python train.py --n_head=6 --vocab_size=5782 --norm="layernorm" --positions="rope" --qk_norm=false --attn_scale=0.177 --init_std_o=0.0 --optimizer="cautious_adamw" --lr=0.00102 --lr_head=0.0086 --decay_shape="exp" --batch_tokens=32768 --train_tokens=195500000 --steps=5967
Each number is 128 + 24 x the weight over the matrix's rms, rounded and kept within 0 to 255. Layers, rows and columns count from 0. Numbers have three digits each.

# up: layer 4 MLP up, 768x192, rms 0.0464, rows 234-269, columns 0-191
# down: layer 4 MLP down (transposed), 768x192, rms 0.0245, rows 234-269, columns 0-191
up234:088151131090114130160134144153086098132091066146134134118171141085128157095170106140145099124170144138114102137121147075081136096158133117172132091173129132117122124091167092163114102139145097189140153167131156131099094114146089152087115155165099141119111131166132111116108144158091100132160106122123123129126116140087161170105111140150085144151143107148093078126094107117105127167168131143148166101135145144097087103118099128184106117085159135142158104163106128103123060088144106082124109087111107128167182137146139155157095128137153137140161146147166117140131165105163104112
down234:102132157118114123118077159169115143161072173122141159095127118122177175098129049155153108100078126128088099156126157084122123126118121131148106111100141120123107121168135182158112151127115100116077101180097108138184174135142146149108146189150151135093111155101195160130078065136155102104165058131146105154100159113134114127128152164161104074126157166189167128134113144124108130164136175121156120120098158100124142129121100104159147113135117086092123127153109135077115130145169076120173139127150113117136053074136106113127147156126124107136126110137179141184076110120084157166
up235:160172131151151097065099114132109111101125110146144153153097132126173149121153095122119096128146131121080130151114083099145147180155152082118183101124111104115131107128154159111148144153135138125117094135132088163137148107088151156088154140106141102074113160125117139162135140089156091131131150124132147136059134076117107102141113151128119179098133152119113085106095077131124089135113104116129128143123163148135142182173103112155091128125129168115138099154145136106134118142141146126119159158198119138102131128111159101149113110124144125117137116116164092151144108133163126131
down235:128155126145096174150108153181140155165134127139156105120095106151137139153142112126111115107134100134109120109114146144108136112131143124123067135141163127106102115140116160094108124146092070138140125120130132138128110136119180115109149105143119140151122134078111114121125135086139111150186135141122086143128124177137157134076135157118136133085154124168122123140116082164137116117115102086138167138126113121097157162064142152113133105164166121108065135123125185156127193139145159104145151132118133138142081082102121141132174137158116129092085137114117126127131120108139145152
up236:087113070111149106162128163122171151173138084115135098133100114152146104126127107085174080144096149110113095092101105078126119119150122146114182097147107102132133130160117148118103135159129130094119120148156138151149088138114168170135145115148138124132094085108126136131173120161119138114121098095078101174159126138145108068078110102114119121129132124111144158107173147139108111110118143166131139119139143094124153178121105139112129111128127133095130113156091146125139100096150141110126150098148116134164132141121137149136166112130157143182120142148162101163140157148121161089
down236:131158162137153111093144117097092100103121099124129169137151113152141130134146162146144099125174079105086135150137101132127115105156142095129120162161139146134155109157137137102117155061123083147108136145142119134156145090115113156189136077120094150106126083156145117131131123148134128140154141114138130129131151104121138106107102101135150140144144140126091128130092142119130184146127098167116103149121119137138116149149078106139121135133122133122109107119141117169106133154105135153114115133121123109120127136133129114089114144132140134158154129161113129191102122089116136131
up237:092159122144128101124116129129155104153167130178139106105110154148142125139148099145131140113116130155119097114119103089136141178124143108103105075134136154127124156140131147142147161164106100140147117134111131114122160133144134125108130138129107139117162093098110136125120142129077144111155126149142119145129150120098104098139159144164158127158104131104158089078133160156102142099106148121153166115106144146161142093154161147119077129126094170111112150137102113132133147088127129120148141099145119138113147156139139138104183142159146113127109077129109137104123104096124093125
down237:123153124138131169140145046132117123117085123114105115143131137155138127131149141114146144104118163109118158185148126128125139126137095090094101086119132105159142102106142103149125107126147159141114128126123122123116100103126134118126154128124129144161120132136139122130161115136165114144123134079099144122091111163157129153152128071139125126091124146136164141165144132126140116144149112134127102123121120109132146141103107119114139155115151143161123170142114131141133156150104116100115113133141100102133133153124130137149139131048086099166136126115129137118116164164137118141
up238:151129140132107114120112150145117109110106174113114146105130110161114132150145124086124135148147158117160108145094159144135094114109141138084106149147094117112151155156150151139114145144137141153130126143124102152105149129143106091116137086148096136151112103114095085161127139173146108100143152176114101125149139147107137112165151146103145137127094153110146114102102090139150095115120124165119184127141103115096119104135123071079152132128088113175111118149116084084147155070129164092140136122115137151134133146145147153117146120104119128136116095160140143118159169151143132093
down238:159187110093142120109147150100141153146154154117135119130118125129143144137125118168131146129123157105105115129112095110118091145097118169154129106132130105172178134132118103128137067152123134117104113149127125139126127123073115078108140140143126137114136139134145135127135190115124171077103126123118169115143104136109113135130107086091142170159147143149117105133119154123149147136147129123141113131125124096134124145131146153122147112115118157133125110114136134123101103143107165114140100136097116133142086132169118124127106124132134111153160157113114135122136117129121113105
up239:112128141134139145108137155152148088107113108120102133124113143109131116107103124152116140158143115085085058109145132094109118148123101141141112108148140162148142114120112129138121168111108119113103135164102156108128086083197139126126152122122094129148124132094155146137119141133082115120140164130115120138149171100137116101154110146135117104098112173119153115102121126138156105126163160152159116160136146107133091143107142103105144111123133152086134097173129100106152140172125138133139158118129161146145097137143088122115152101092156135123159149129126159119107098148150144148
down239:123114123132125169132138129122088146127143145104114084126131166130161140136133107133125138121154157129164151119119147082087141118130158156103099118155138147114159135133143089178151128122119170098114146122179111132142188150075114076105144115177170127134121126127111130086163134068172112111142132105133160116139085142112158149102131111145108122160179115134132119105168121136147121123080110172117139128117114167123124109094141129128116098131093099161131131118122081105115113121114107121177157112170122102131122072145155132128105151134128122113118132108116129116134163112187121117
up240:104104147120083089115105108117098128116143131150100088143154101145123153169158086125115129149108113124153121170132134122145109132112086104092093155114115131119088113141128110125109171097193143151147127116112117148158133121164120111120133138125123175115138068145071134120157134126097134164104164165127108142127145126113146126144094128135119147152095167133144100093104091166121113165130101165136105089103090142131120158159112099153110086143113149109149138138161127116127145092097151146110127139155150152122110156115149112133128133162129104147190097153095122192107141155172155139
down240:142161136123122142121151131153155140137116122115122128124184140128144134072110121136151146157107139147138143093124127114131127105149101109115140096127136151136119143091112153160104093162094164139160145107155125134115131079107169135139081116112172116138136160155165128181115124083111129083112132133157114106198121119091170160108120106111131079110173132163090103162157157126136115100123131137084083134138200137134153102091138112089134122143114121130135086114095173115116134100144136174109119122144165129099125113140151145140160085111094112133090136140156101097113109122138133110
up241:104126116148127142132132102066089085144194143148124121111153120116094113119116121151133099104165119093079087125108129115141105107185110129116138083130145078126156130156179169135128133126137122127135123148180116156113108134128131134124120124146110147083143131173149152115131182122100111143134135156102136129097131149097107155090096107136157161152143167153133102110128126133103100127162094152163114113129077133094070140138133149117179114138129134113168151152123109123135105109113105106125103108146137153130102106127114111159137140120128123103147104180163121154156091109137137136
down241:078133136110163161138126112115132143136103101185114121147104153144080152116092146107123143108122117115135120069151104110150131099134126111113145143119115126140097125125148096137141150086092128126132116106159114130144128136130157157129093142124105114109095086145121104163101113161171171177107148150118116154133093129118130143108115122113133138129127136084131167158132154132126151141121109130120157085143162081142138130155125170119137118135094095133152122105110145160135114096123104162129128099126156104128143115135129133137129142135129157128120135178111133156135149114117110120
up242:088177120127149107092150130156166110147086064131137131131142152146134109052190122112135135170128115188108110130150148099186105135163141114153163098130111102134128120120155151132116107169165107147092145142188150100114088097114147122173139107154162117077160112133133114075108150151115065129159162121145076118105138099166127149110181143102060169135104128175148128155104120118094138152124096122143164080127156109124110159108136180133181113120124124147108118139152108113132124122079118134106117161126139168147180127093130130158110129085120129110146098145154093123123104135131102073
down242:075132109107110090161127156174082158137143105124126121163108175121142118165080133142141086142101140145099133110127063133124190105122116169093104133114121128114086124146044058102101115165071180099100090138133214136150125135132131111164095164128152123142148088088126108128125123121120132097095150130131183124202159161191110137116095149129185107193153159149120154149122119144133201160095146124143124120102125111186108136126154107157092157089110180106134135160160111149133125159108113128151124155127134167130084120152182165094100168134089139154089080119092086030069124106123134134
up243:109100175098114115141137153104149123121107110152126110151158094160160108140139144115123159132098129088161110132148129102128144118145145141116151138088102133121153112171133109112131126146163122144108133130128162153121100148155117131146104155127118169103133125097110109100143143104160152108142133102150132082143127137111166096137110126111144112131144102102111106123135143146162136125128092103152147143129109098136147175097101127109140160110131143133109158135135147127085105136112100120116130114131134121165144125153094147111096106146117120145181136156119135141106116181109119106
down243:142113123131162125110058087141115123180171128105124156119110143123105155120132128104117146161154105146120148114129122131166109126151137138157096145125127120125138167117171086158153126117115144107147098092103084155107131144123118140125152123148123108159138110150103110148127152124106128148129135118088159138117114141146122148132135095115133145089124115094135127124104123111092153144118145106119148103089124150092099067135130133148140124124114119101114102077160104117183141140174137104166131120123138134125143155125146168112169115109148128140125135106154108156166120107116134161
up244:143107144120111131069140110120124152155116082142138100166144150146132153138188096111097087136138131100161143137132162102196133127151079162123158106115127139158149112117173106147133138157127131155075111091107156143132109118119115144124099120153147146141127133142144118107114165108123116118150120167119076141107152083165160101156179092139123181141144108090191119093135102209134094136126111122111152117135111123144133090141126121177166108114106121144118144154152108113136136118127134130094150129124141143100129130135150106129118167138144141101180144102177136118137118116141122095
down244:106096158109123135132132129133104140154118149135115123153166137160147155129123115156123071089149114144119170156134126161123106115112171135120091138154127142075122151159158112103134069159130089122133149147108166117116122120112111134138130110092093138116143115146154170110169121083149116146198164115103139108131128094112189082104108130142124104167102160153126103124106150161142088117143114146089147132108118128123152136149143131130123143170140136099122116144090122127153106145089100131134129168117109125113104090109132116174097126132153109120171119109146164115133114101100125146
up245:151123097116139131118105165075155116147118154120114146098119133125145160138144124117134121119148102129131124135113101079126114150134143122111136154115104106130128129099162126115086144147150122152146174152128124080108143121099145080145137162152111131119098117076129139089136167167097140094169129133121155151085082089141124112115104116136170141102155128121166113157074144145117152099104142121158198103151149105143103183098127180127155112094169133095145130124163124132161141102120130134130131101088139113140110145106146158167142155121129118137144086106096144092190153170094147102
down245:142138140123154105129121104083118127102121125136155079066119154105080148140144102166087178136112159135127143132148136153166114137115106109120142140099138091129093106118158130110107110108128138128133128124117115156151111150166111097111167109169127129079111085111130150143121065134125105106128109148116142109138115165137147162132138126107128170131140111129143089139087108119151133151149139126126121107148135133097126151121149104178166174151138108155111114116131078123127127143148112178150139132076128129164098136130135127141136086134176106165161127109132170130084122148132148124
up246:110135109108116152109101176110153098147132105169115149094147160146160164106181161166110127127102094146147159105108104142118143117123134086143128138122148063153126091094136153144129149159139091095171106120164107114111105118119099085127127133157103088083134150123089130118158143139127089118132137141133113125141115137178119127113150131145127114099102146123134058158114126139089118110144130141151151121127129107073095112127155164141092119133153124118083100110137172102147096117131099111152098098114139160153158142092121157131146095101148105149133153092124140124117136135117141112
down246:097156148133166077135140107136141106126122164154109138153127077124130158129111133109132094127161130105113094140102167144130114141127112125144117141142101151114150158128128104124129109170104156097149139151084103150130126169161101133158139167083092135133146086180119148141150129104116147141171094132144134109163115118089159108115116094090164109121128171161141118143126139120152116100128126192104135120115150117113138158122117110129144172132090123130139104165152106117093106130111142172135142146110111168147125150121147098101128175124135109133116091095075129083124133143140120154
up247:095120126147176135100063181089114110152140097104134119132112094139100106076185117153093116158136105154118146129156131158165096204157142094164114130173100150172128133166146149093153155131130157154145119161130143148096081150146121081130140165099151162134088125160104147179115119097110112081091134118143113106081122101146119151140103094180127132099087098124147143143133100131160102125153123168164127130146135169082143105094155099099119135101130165118111143156121107121160131162121125080135110068142133128140180154173087161142147137098150103117145136134095132160103171103163141139
down247:126096130113123149121123132148057085105162105102081100124105145119102143130100138165107133146139158152132108093088087171115159093154131147159135133102118137170104107161153132125104145126103126126123106084127098130139165157124079129115189180130110150145151092156131178139128065140082143140163142182107148102135097092115084161128108115132148080167126096155117105151146077102107119147108141164141126143157138134138129127093153151138113119122130125102123179115156130121140169114135154200134175137149125136141147134111109098085155095191116083118142160136088178128081109131150129113
up248:133135112133099102123114137151105124146133157157130140145128115114141137092158147177155172068102130118083076101087164067139134099159057097159122156107157145153131090110169170148109132150114151105097144161086106143117134129186143115094132085113149112102085127134096090178110125177094095108133176131079115154151137134072086099155083160135121094120125161099117149113163145150180137134151141172146143135134163119133126132084119115149066109069159130106129082123123059054160137120130123111149175113123142156119136129101149117152101112122134100117155093102116133147177106128149105123
down248:173174143143150083106167140163127117148113123101205129158152109120113152104134098122134058116124134170122141095108135092133128121170124141095102172116141093176133142138089117149122193092114133116158144150067124162163141153132147111153081157156169149104091096102121104119107132124135146071121130142142127123131153138085184146121146123151116153114153131064085115158113155106123113051152127161097103121095117169073136098121111108103167156167102169093116137106146147107113111119154109160109126122090157171099099138135133149139118165122140146176146134143123126140126142130161088069
up249:130157153155111124164085108115129146164148137107124134107133114115126123146148123144167164135144123144105105127131111149169095144145141103145122113117079135161121098086150162117129149146087119102141100132138103121102073126112112078133146130146117128118096150116095138155121101134129162073084100126130177138160145139118099101096134137135136067148138127127169166135168157129167119169125139139066145141118148138102111108124147133116132124120149135115109150102147088122162118110148164134117134106101108129113138167171154127109162116158160131132140078086092161137076100122136127147
down249:132107130120129127140110105135133135134078099125084208165138162093101121091162130147135115117140147108126126122094154100117157137099140085111127144169129119113113140143126125178103109136148106145138182109126126121118162124093122125128125121138134082127162138148119144115085123144149101155139106134138111150125153102108154134145139131146135104116149116171117110155085104117140161122134094109160102118153120127081123124134104113151158146139109103114107109118124121161125163133118121146137126147107120104145149159153100136109103126105115113156166131113136160169116172121118150117
up250:162098124117101132105120140133117113130137112160084110160078147109115135167114137151157106136114147157107155162096104137126127115083123142134108148140126124156130128125111144170178104136131164114143138100124117163132148106134103120094125097121145139147121139109154116134121122151101089102127166124120144153118157120122100153103166129107113113147130129150139114099100105158126159123110164139149104129099111139091126104142163116112125110143106128126118131120152134090124105107137117150101129075148159115102106128160115168118149170143103096139156120126158146132152133156128136135
down250:138149104153143138116142152126142143098115134136161095119108113115132119123120144084121105117136128105141119117160134168130106108148123175133138149111126115124094151122152113112110129154121130145140099147109086167132128185091105104151113135134091111087157131170118109137133142125095160142113132127157113131130121087137141085134124145156136180105153118093115133154126103109113133101142133120114138136141113083132131170091118126102106124124120147130174124127141124146109150122128132134162130150120126142118164149106159120114179104115121129116134131113093141103120127141131150140
up251:130136133138128102114165137128157099126116120147129126100130059090118158133116132118159116113157090154096096144096111142128162155132127152131175097125129109109098131150158161112173114123138160140099118133152139115084107118156162139126092120123131121113119086154160178117120099127144076128125171121121111077162182163144151151176121175116140157121116139136121114148139125159112128074163119140166204165135161096098103151119083145149153111149120122134101140163106115161120090084106136153094162128150133106152144170118087136151119123146120175112133141143099100159125123142134081110
down251:146122132113143094146142108161106081174129112110137093136110125158098129126130167170145122124082150118122125149096111149088122099139099136122113107108084129106128128135137120120144145098133172078142159162115136122157119142178129155147134111106138137113105118158196127160112128108142200134111133120109144134149148148142146137096145097134106154129111107132118095130101132126076095166098152154128127144100131129116148115155108106126169124064130125122144130095100133086147162144123117171142143125147147099156114154133119109153126161081143117127142128093102117180138094166107127098
up252:130118135139142108139116123113114094129141117134100128151117140122120116068124151118155146150083130130151098115168129102159118153153108132095122134073094088122116128151151149144117132136160130127157115115158111124097092113145119121112100150146169125147121115143111140114169097163145091104125156110103115179107105112156117135145130097134151088077119110134155123112165146112179149151118179134082118132135156145131127114150112113096125113138141141107128136127120134080144134124103110096096106094099169135148166106133133161146145151156104164145134103146113119120170125113115133102
down252:145114114105144117129089137099104124140150129110139072117118131147096140143167169125154142141125164121103126120131161142113117152068163150149147159143134123135131156169107103140119120121120093134127125119092118129137138112172149198128085117154123153156099147107154137129123156142132103098150127146123090134152122141129119122148125158086099147118150121106138095128062109133135101133170099105184160137156078112127148148077140127114143177121112112107088134145070168155100115150136137164097118144127113108128104132137115134109127134128135111137073133098091142143156142153126083137
up253:114173122122107124083141094110157100154150114158090163108142086140132095117101140140138151146158101132109133144152114114094148116094156105144176078134151127122155145190110141174127104107152127146107111117133127143131095070132145145124122135109121126107127109131158094112124133149155131107154135137145133117111151144118124116155132122135122148125140118142127098107131111128075139117166176102109168123126128133104103091117130170090177126154108124144094136142138130133120131116091135083128127122110128108144122179103135146159141112115116148134111126122136147113160106129147185113
down253:104123135138137110160100136160091157141126091120138087142165116114162140107140150136121140084115102148140168129141152140155104119142143156137120133100177140134080115111137111109082115141120137098136105143120121108135123148137147145091179130098105114141171189155155127108140133105126141106109116124134123111119113135145107146122118131119105121146090139129140159164173144129174117110114120127131145149149132130131104087121115093131118149107159087143132125120115090176138150128111134130137126103111136126138156128125085125110107109145168105107144149157147123046119134121093103151
up254:131088119107136102143127093083149136158138104140103135112136066145129123145205144122133082140163107094100153147104118172135124167124146109149097173141120111131139121112160129130110106175156140138126150127087154115098142146117132153117104151136080136141083148079157122101144108147125097150130099142133097123093155110096122145127108137126113171117149098158115096126101094123127109143095139101119113074082116106122123092158150160151151148102149133135140133140131144130110117150123122114120087110104159147113123150131147123137150124130155102119150136123145120160106138104120174092
down254:149159106127144118156077112115131186145131139124160139132131175167135142125100166129126102106146128115150157139142180161124161112107117076091117143129137089122153106110126137180122144126146120113137122134117146126076135121136155102121130121129130139154129100158115113129139133088103121091141154101139145138168129093091126077159108146152102130152127134097163122114129149112178158119112140129131111122194122157126136146106121112083127088182117090087109129100141148156123140106085166113135119171119056135136115101098127109108148130135107068152121145100099142174158082087136147152
up255:144102121149122076123140122129159095081143139153114138118149160132096132155151129113177099110142110135121107090150146115128133102148105129142131133111099141115143147151130105153139122115120115156152109120165086140122135125126093097113161107148148112123151131139094107148155137167140136124133170159087136145132126101126137114115162167125134130123099134103119106118150096115144164094128119160074097132128162129124101130106135104070119119138153125167147125116123126098112134133120108091145120133132126153156102122124138113110089142134155113152176126137146145114157146133139141102
down255:131141118105134155130131165128119158157166151130143146102105140141137129106116169128085161107095117132122139149127115140120114124134130128109099164127106131132136125133137126134136107139123141119163116091062178123153115139110133133101130151128152112149097150099147156133105113113118127100110125127144158088142120135119131143149125089100117135147130107109095145135124113142158068118142135156169120146123085133151157134144152158121139141108130132143109141089125117130138140123138099108123115109130158122121108112136155132123129132135103141127076128112169113105130160104150095135
up256:159127138126129107069156141098163102153114134148081098087119135107136147151145137098118112146111113131096099144101178116184096126096104130143122127125133139152162126139185157136126130128092139142093131123120103141129091113130116135100114094128147142090127161123135160073122113102138105161131119098090132164123150081144101140122141114128115110116132109110146135161125133104126108133135127103119127098116178130126145111102097149146126145100137143103115128153139143129117116156106140105067133116119162124164180170133109164161136120129149130100127115098141137138086124125147091156
down256:120114177151145113147115148171115158141123145134128138117105151110122136149137141111151108130142170163139109135105099131164108105125156110125119122112123129158138140144126103088134128113126125119126139113101122131148087177090115105117127149140132120139120134119140118141107117128163108203129138125142101128128097123127125136114082155140158127122094112149119161114151130142120150134112109141123114116149112126118126144153140088126132141092082135082101105130127136121128105118129109147153108104098131136108163143145091130130087128119116108103142120161145174191116120130138134130
up257:132149112104111119137102156145125140144161098144178117108104139116115123160117108103168133133148093149106094079134176153172132104136087150089116111108105145128106148145104116155172119160176142114113119195081160159136104099147120153105124089159122138136148138078119126122112124112115137117096159135115099092151118156106161122120130098148144108098115173161114149135148137111174105103103168147139134121146175101119134154108139116138146110106127186142133088113136124117093128101123127101109151108126129141138124157121155120128095121136122124165120147141109169127128121156135086142
down257:125142161187139112138142107079094145128108149125095114115160110164135079116141171140079116099097130085167175150114110108127079164167159137128125124130152167103096084119126165090119149132130065144109093073120085061096126135122172124113111099109138116074165117107136125132173132129119115160122143107131141129106113107118120132160147141134103138143184108136149126150109114142094131107141094113131125124136069113147120162145118149156154133138182076108119126117117129133121106177120150097143146131138106123092116179123103144130149195110137130141164172148134114150130169111126144115
up258:174140131106102149138170153068110139126156160111196125088086099118137156144110114121136129093118117172148117097127152129111106157104111159110133146144125134138130124139110112142148124159116149142131153137153086165162153106166122163089128092158101118143093111118106115136169090124128118105174143105105087095145120111138102106094120078131124169083086129130154143103102123141154118089122146136125137117149118142094131075110112158088130161147115116156106134145157133101154126102124172164131103122129141159112103096138135157142117209174174153151121139115096107141126099143136098082
down258:132128097156116146152123115121135123105155104150136163099112166184129126174148142121143155141129103082181108152107084133148142091135143123126151114110190151122112103117138153106098156096104153150134097104158114150153118143131147128103118126111131107116085138129130170178147150143163154123132114105118139105156118089132129108134122106183100119157112141116125148165122143134111115117121104117125142147118141133102154091156118117095167163090112137114164149151075122172109141133099116111113128121129143124119146127151122139146048116102130099153112065131133100167086145130089142100
up259:158101117141131099150150126156130150144144124110150163137131149154139120078100139123121126138063143115105099126151137128139159154122131122155111129162115131148158106155104120135126152114085152105104129119162134122080104148152166137127122086164106111140111147117131120103164095176090121110105167138133127089159137115102152091079135115123144115132105149142116091101146118108088052180139178112131110130151142118145120119131128100095158160111141119096145102120147153130114080120138171144107122108145139102146116153119109141149120136137128123120128119126104164111180095124106097107
down259:127159151153099158148126145130161126119145117074164126123096113130093117102145125116134150062114097141122171118146121135151113105125097155169142112129134108140099124125128111086147112161125111140157131135112087180140161094094104104083118114088127134189101090137148179110107135128140137148164113166134134124099101117132135115147113153127121106117131139105132143137115120120180151087125081126125135135108170146091125100165120125136130139149174120133115129101130129123132170108102088176151115150116152135127154144120134110094126118130129132152094142139145104161114150085133145120
up260:128136100110154154117119095162156097136144153128113092138075135118108111143168153116128148179110160128152144097131160072139140163105137122115115117162131152133162109152131137163122110113138151145110149115113101113138133094141093126119149128118084127143141145114086154141156133144152102107118137142103137165133162100113118074137152099126131143115126140111098145110117113151101143143115131163093100124134136167091109141118143151121090153092157169130118155151102133096107159127101122097126087079140119115177129140158144126157141139120158087132117160143159098117134168129166092113
down260:135094099140124145146126149121090125130160108145130147112129094112123115137133149126141147118107123144118106179136118145076130116158122128152150105101162097175121137122109113126162132116117136145140134069102155100154129172093112115137098106128087099108116129129157142139087136130109124097143104144092129119130127158099149146140150145101094152165122146140130122164126109112144119108120143113169138114129086117186137139112111123128104163169117121120104114153169148135116093154130128125138153144168127138111128147108147136152107117121140150082144123114137137112139146107109151118
up261:137136116119135128113088135107173131121104090152139097121152116130128130163138139125185145081129138109135113130094141146146136142099133116107095107117072091159097149097168115111148115101130116145150135158113149125141142174173117147082109129110118116142095111125145152153130120124126174152143099135116137115150104088111154096164111119113159139110119098128104121113153115132135090125118142117129080096097133148141134113135143107101093119140128154148133131117116121178125146110100117106110149122119121119114146146146138116126177159079151143144121142173121117167161148168152173121
down261:113108128115135129168160121143124157128117140082123089162125109116180110178116147105105143080104161159103146113131122137149128145168140125144114110104127168117113128149104142131115096158152106069152096127123111144113099106133085096200072140172128136117138145121137113119146134160096102125159109133152148157137153145157093122102146136134091105108146145121127127094124135124133097095170163127123151122130158132151125138158126172139141129136153112120093113123174138125114114107146136134153103126150145172082110135114156079147120142154104115108109119067142154065102113123106121138
up262:134083085090113117086131123102132145122108082128070141124155071171129132150140129144134109124158073145125127157108123112145152122093081151132152109124132138120093115103142174092158111129176087143092123136113088093179062092087099146094062118117114146112124098120151154117165108144099161144140140142102129109117136123117097151132123144169162138120091128177176086108154109194111149124180150127131144129145142128102147116118113105127103144156158114118146122125158116141121075154135154130117175147161159124095111111155150123111078160085162165135125105096094107181136124136103111098
down262:103136112105121148093123121118121113127156104109085120135189167095130121068138178152104102110201125126140128101139093111142134149149102138160063130149091099128121133118116109115143100153088136116133113104138131159099081150100151113163158158100083071132141180104121148169126106181109132128116118145148158100129133147111152123134150156115119118119103089127105119170115125099162131136132134123141155103179126135100170163094127126190127131150105128154179135191107136105164142123112129146147070146174126137124152077137154094123143144085172135127122137106140128124110168094143128129
up263:154165156078101131144159118095115126135155132113143134109114161094173095126092112134143138100097135146130124112155078080137101091148069123088146074090148138117150122139167130156144148162180128173084165137094102125102129135146119091128169122168149138129118140152126145171165141135167136093140119163090091132160096126097117103099186123133134138151158140137136121086126140169162109076138106136084125118117088131129134086098141144095188124160119110142104162128147093124107121124118144140137154150119108092134101157145093142144112203105137112122118134125137148109155131158144114110
down263:131100086162102118143146103119139120111118107137114199094087147176136086149166130114097137153131153108162126122182146121135146144116169129125131110113158135138141157136115134121120118093106110176116154111084077159134177173103162138101099137090127191151069099119094126142157153150132155115091139125151109110145102133141129125147120146171053149110129142136117120135074088125108143193142160133149088179099146167123080155111142168139110130083136171102118108171116106113094195085135136157127133118167127137128138123114133133090119126110089145121135083136141093157095073135125153105
up264:117139100114155122116145121141157113109157146164125122081135135119119120125158127102132143112086132142119159151080154097152117093115100127121147116072083132134126129151150143129162092147156130142131121157142124100144099159112127121139107163148137129072106094199077148146131137167105153141129106137086120080122113118143128100123167142135140156133097101125101079153164101138132119145140186099205147111099140095136127136150109124143121114145139119055173137137152100141159108106127088101148102138110143150154118105115089119132119142151179140133111145157131127117099102165132101103
down264:115104065130140121152128140146127129149137143114124114118140123140089167070122135131118157142105150100133123104118099156113162119136164118084134137096116125127140135157128114118145135144121105115132146167160106123120114089156099123112106119137129131096140091137123113136160132118118115119125181134138149148129101154132139144122157115174109127109133136120100108131144126122113138127137112124131141143116111087100129158165112115103148164145123110126113147111130106128109134100144138121115150125137142153175141118144122170122131124129110145112149111162153156155118133156119085105
up265:139141115093091084157151149080155092113106104155113122113161157151123125145171139121133127086165083144117162151117120140147109137128076110094131129120113136166137113092136148122127123152133103105131102156131139118117094134105110085136136143130165135115114153145112143132158090140131154116131154157156102095157100143142147154127123161131153151083102167112122125153107144158117124108110166152103144158113145146053087119124154176146121120067163142119103162144152154163145147105140137102085137120155121108161111110146113116122153136129122149125180153098109122105126123123141140151
down265:089070096133133125144092069122155138132109131105130135111150142179162121112117151153132062140126118119142130118114174116175114141085131143138132103185137123149133106119119156116113131162090148139128113072136125105147142199135103141155130126097093098122114164129130156110114100147148154115132146090137128127152123113133088098143115136127119145113107134133136143155156135172124129132139130119140147130138125096164130110112101115150111183132135145106125135114107127116126129147125116113139134131100120116133122124116127153173109158173133148142116112140118128130129148186080135104
up266:116101170129121105144117129108145118136141100145153106108136140150129143104133122136127103120107164142106120106126096124135156103123098118128139117111122090136126118165125146139137102142137164111118139142096155121148115136141131135123120131117159121122126119147160152105168127133141137152169115134132129155136120141118144113115123117129109084141122136114131137091115123142132114104133126126153168131117137121168170104120132128130101110137150121094119151155157123120101140137129098107145124138138115133102130142146145120110136114102107133164110139106100149136162094153116130090
down266:131142100124148170124138147155101120107104147159113150157144130103108121155131143135127146137164101093141130129127110120117099145100159147122144151123151124131135123124155138141145139126130122114154116117152135097134157128125111119148137098127065088111139147139142139136121139126132123133152149100157136078120144122134098163139099131145128148143116128132106140146099112145111149146132138133133121103144121130104112144133117143115171122097093134127108102130105137122127125149113134126109155153105150111120114128092136126148138149098125153107146126140161140116100144103114122106
up267:152129121093166109078100095151160093116088108140113171157129119102114146110152150137151095104142069114063117155107144092147111143169094128113112134169142093101118097126132133155133151140137135109139163168117100120149113122114125085101157104103091088113149153110082143141105147141151100155122145119136121155095137140094134157159108159098135150120137113102140105180133115115098117133128114104135159111120166142172131123127102108155172144113082111112119121126127116122126152142102107127121135119124150104186131157157124131086154156102128145131157095131150140118118101078155155119
down267:150120138121099122150100123146114119133159136120076168118132155162093152124147155151120124112121112166137117119122111172108141121114123118113108133132126131133121150108078106116129136101137119135114105103106155106167140112088138116103153128125135147126095153164171104144122119138154154153137132098098126169113142090131143151102113148122143133135130120072149163087128141134131137139118138127131105112096130167097134184118129152126085102149127160103126159114072174127129155163113154131105087124146134131076134077128132112120130108112116107126089150143143097181114147188158099106
up268:152100146136158144128130152093100108159131162158160082099132085139156165119111118096111153119142117089148112099118107165113120155166147129093134154113108147130101157133157149073149122093135165096155141140141132109117151121116161131112127136147095100091135126120136179127119091100127145155151104135126094119135150146117094126176115111123081155093127137129136128111101132094117140115107130141125112099117124131101155154097104102107154114124108102155118112134110124092139145123135128109131130134138119151150118114156112150166096143127151148148177165126106140147111112140135105145
down268:113143110107100128124150118148129146136132160112110155123096135145145096175165125092150158130117107162087107121092131056171121098119113145157132130121135147089111098106145125128130129125131075132095110123135165148140160118103127152159127150144131146122121126113094080127120157148106131114121141113193150160112142115143121096116113166106177069181150154190106157150109123144127152144142186101144183117162143098133149089123101145107135142085162159119128127138129134124095121188125115092183155116120126118160141139105140104115120119120120135083078121120095121082120109136091147130
up269:167080141115161092127104133147182138127120117150148136161153155150147119137124105132170086077110137140121103133136105091128111164169137119084092116157133155089130150173116115136125164097142098113087136127123125138111111155112133150093096155133114139112093103130104170116179120092134113155135115166158136146089118115102092131146091116147144152112085126114113110129114104092134135130155112096140155136126120152124123112111148100132129156116145135104122168129156095147112149106124141135128156107130157156151124145134131148123126146137155127115098122127125126124174087109208123157
down269:120125095111116147106126135180074070151115123133127122127096160169124178135121130138097098100143102170122141135110098157174141109154119169095136119132109133138130177139112124125071124185072158119137111129157124138112125137126102101092068121135126146123106160146108138132127115167113122098113140112157092149148114131157115163131115143109139183120125126143122124112115156117153132153110103150105118138150145167123123126120138110137141138180136180153137133093166164159104139167118138131137139126116112130119134114118064150134120123146121117151109118125096086149130098154097110121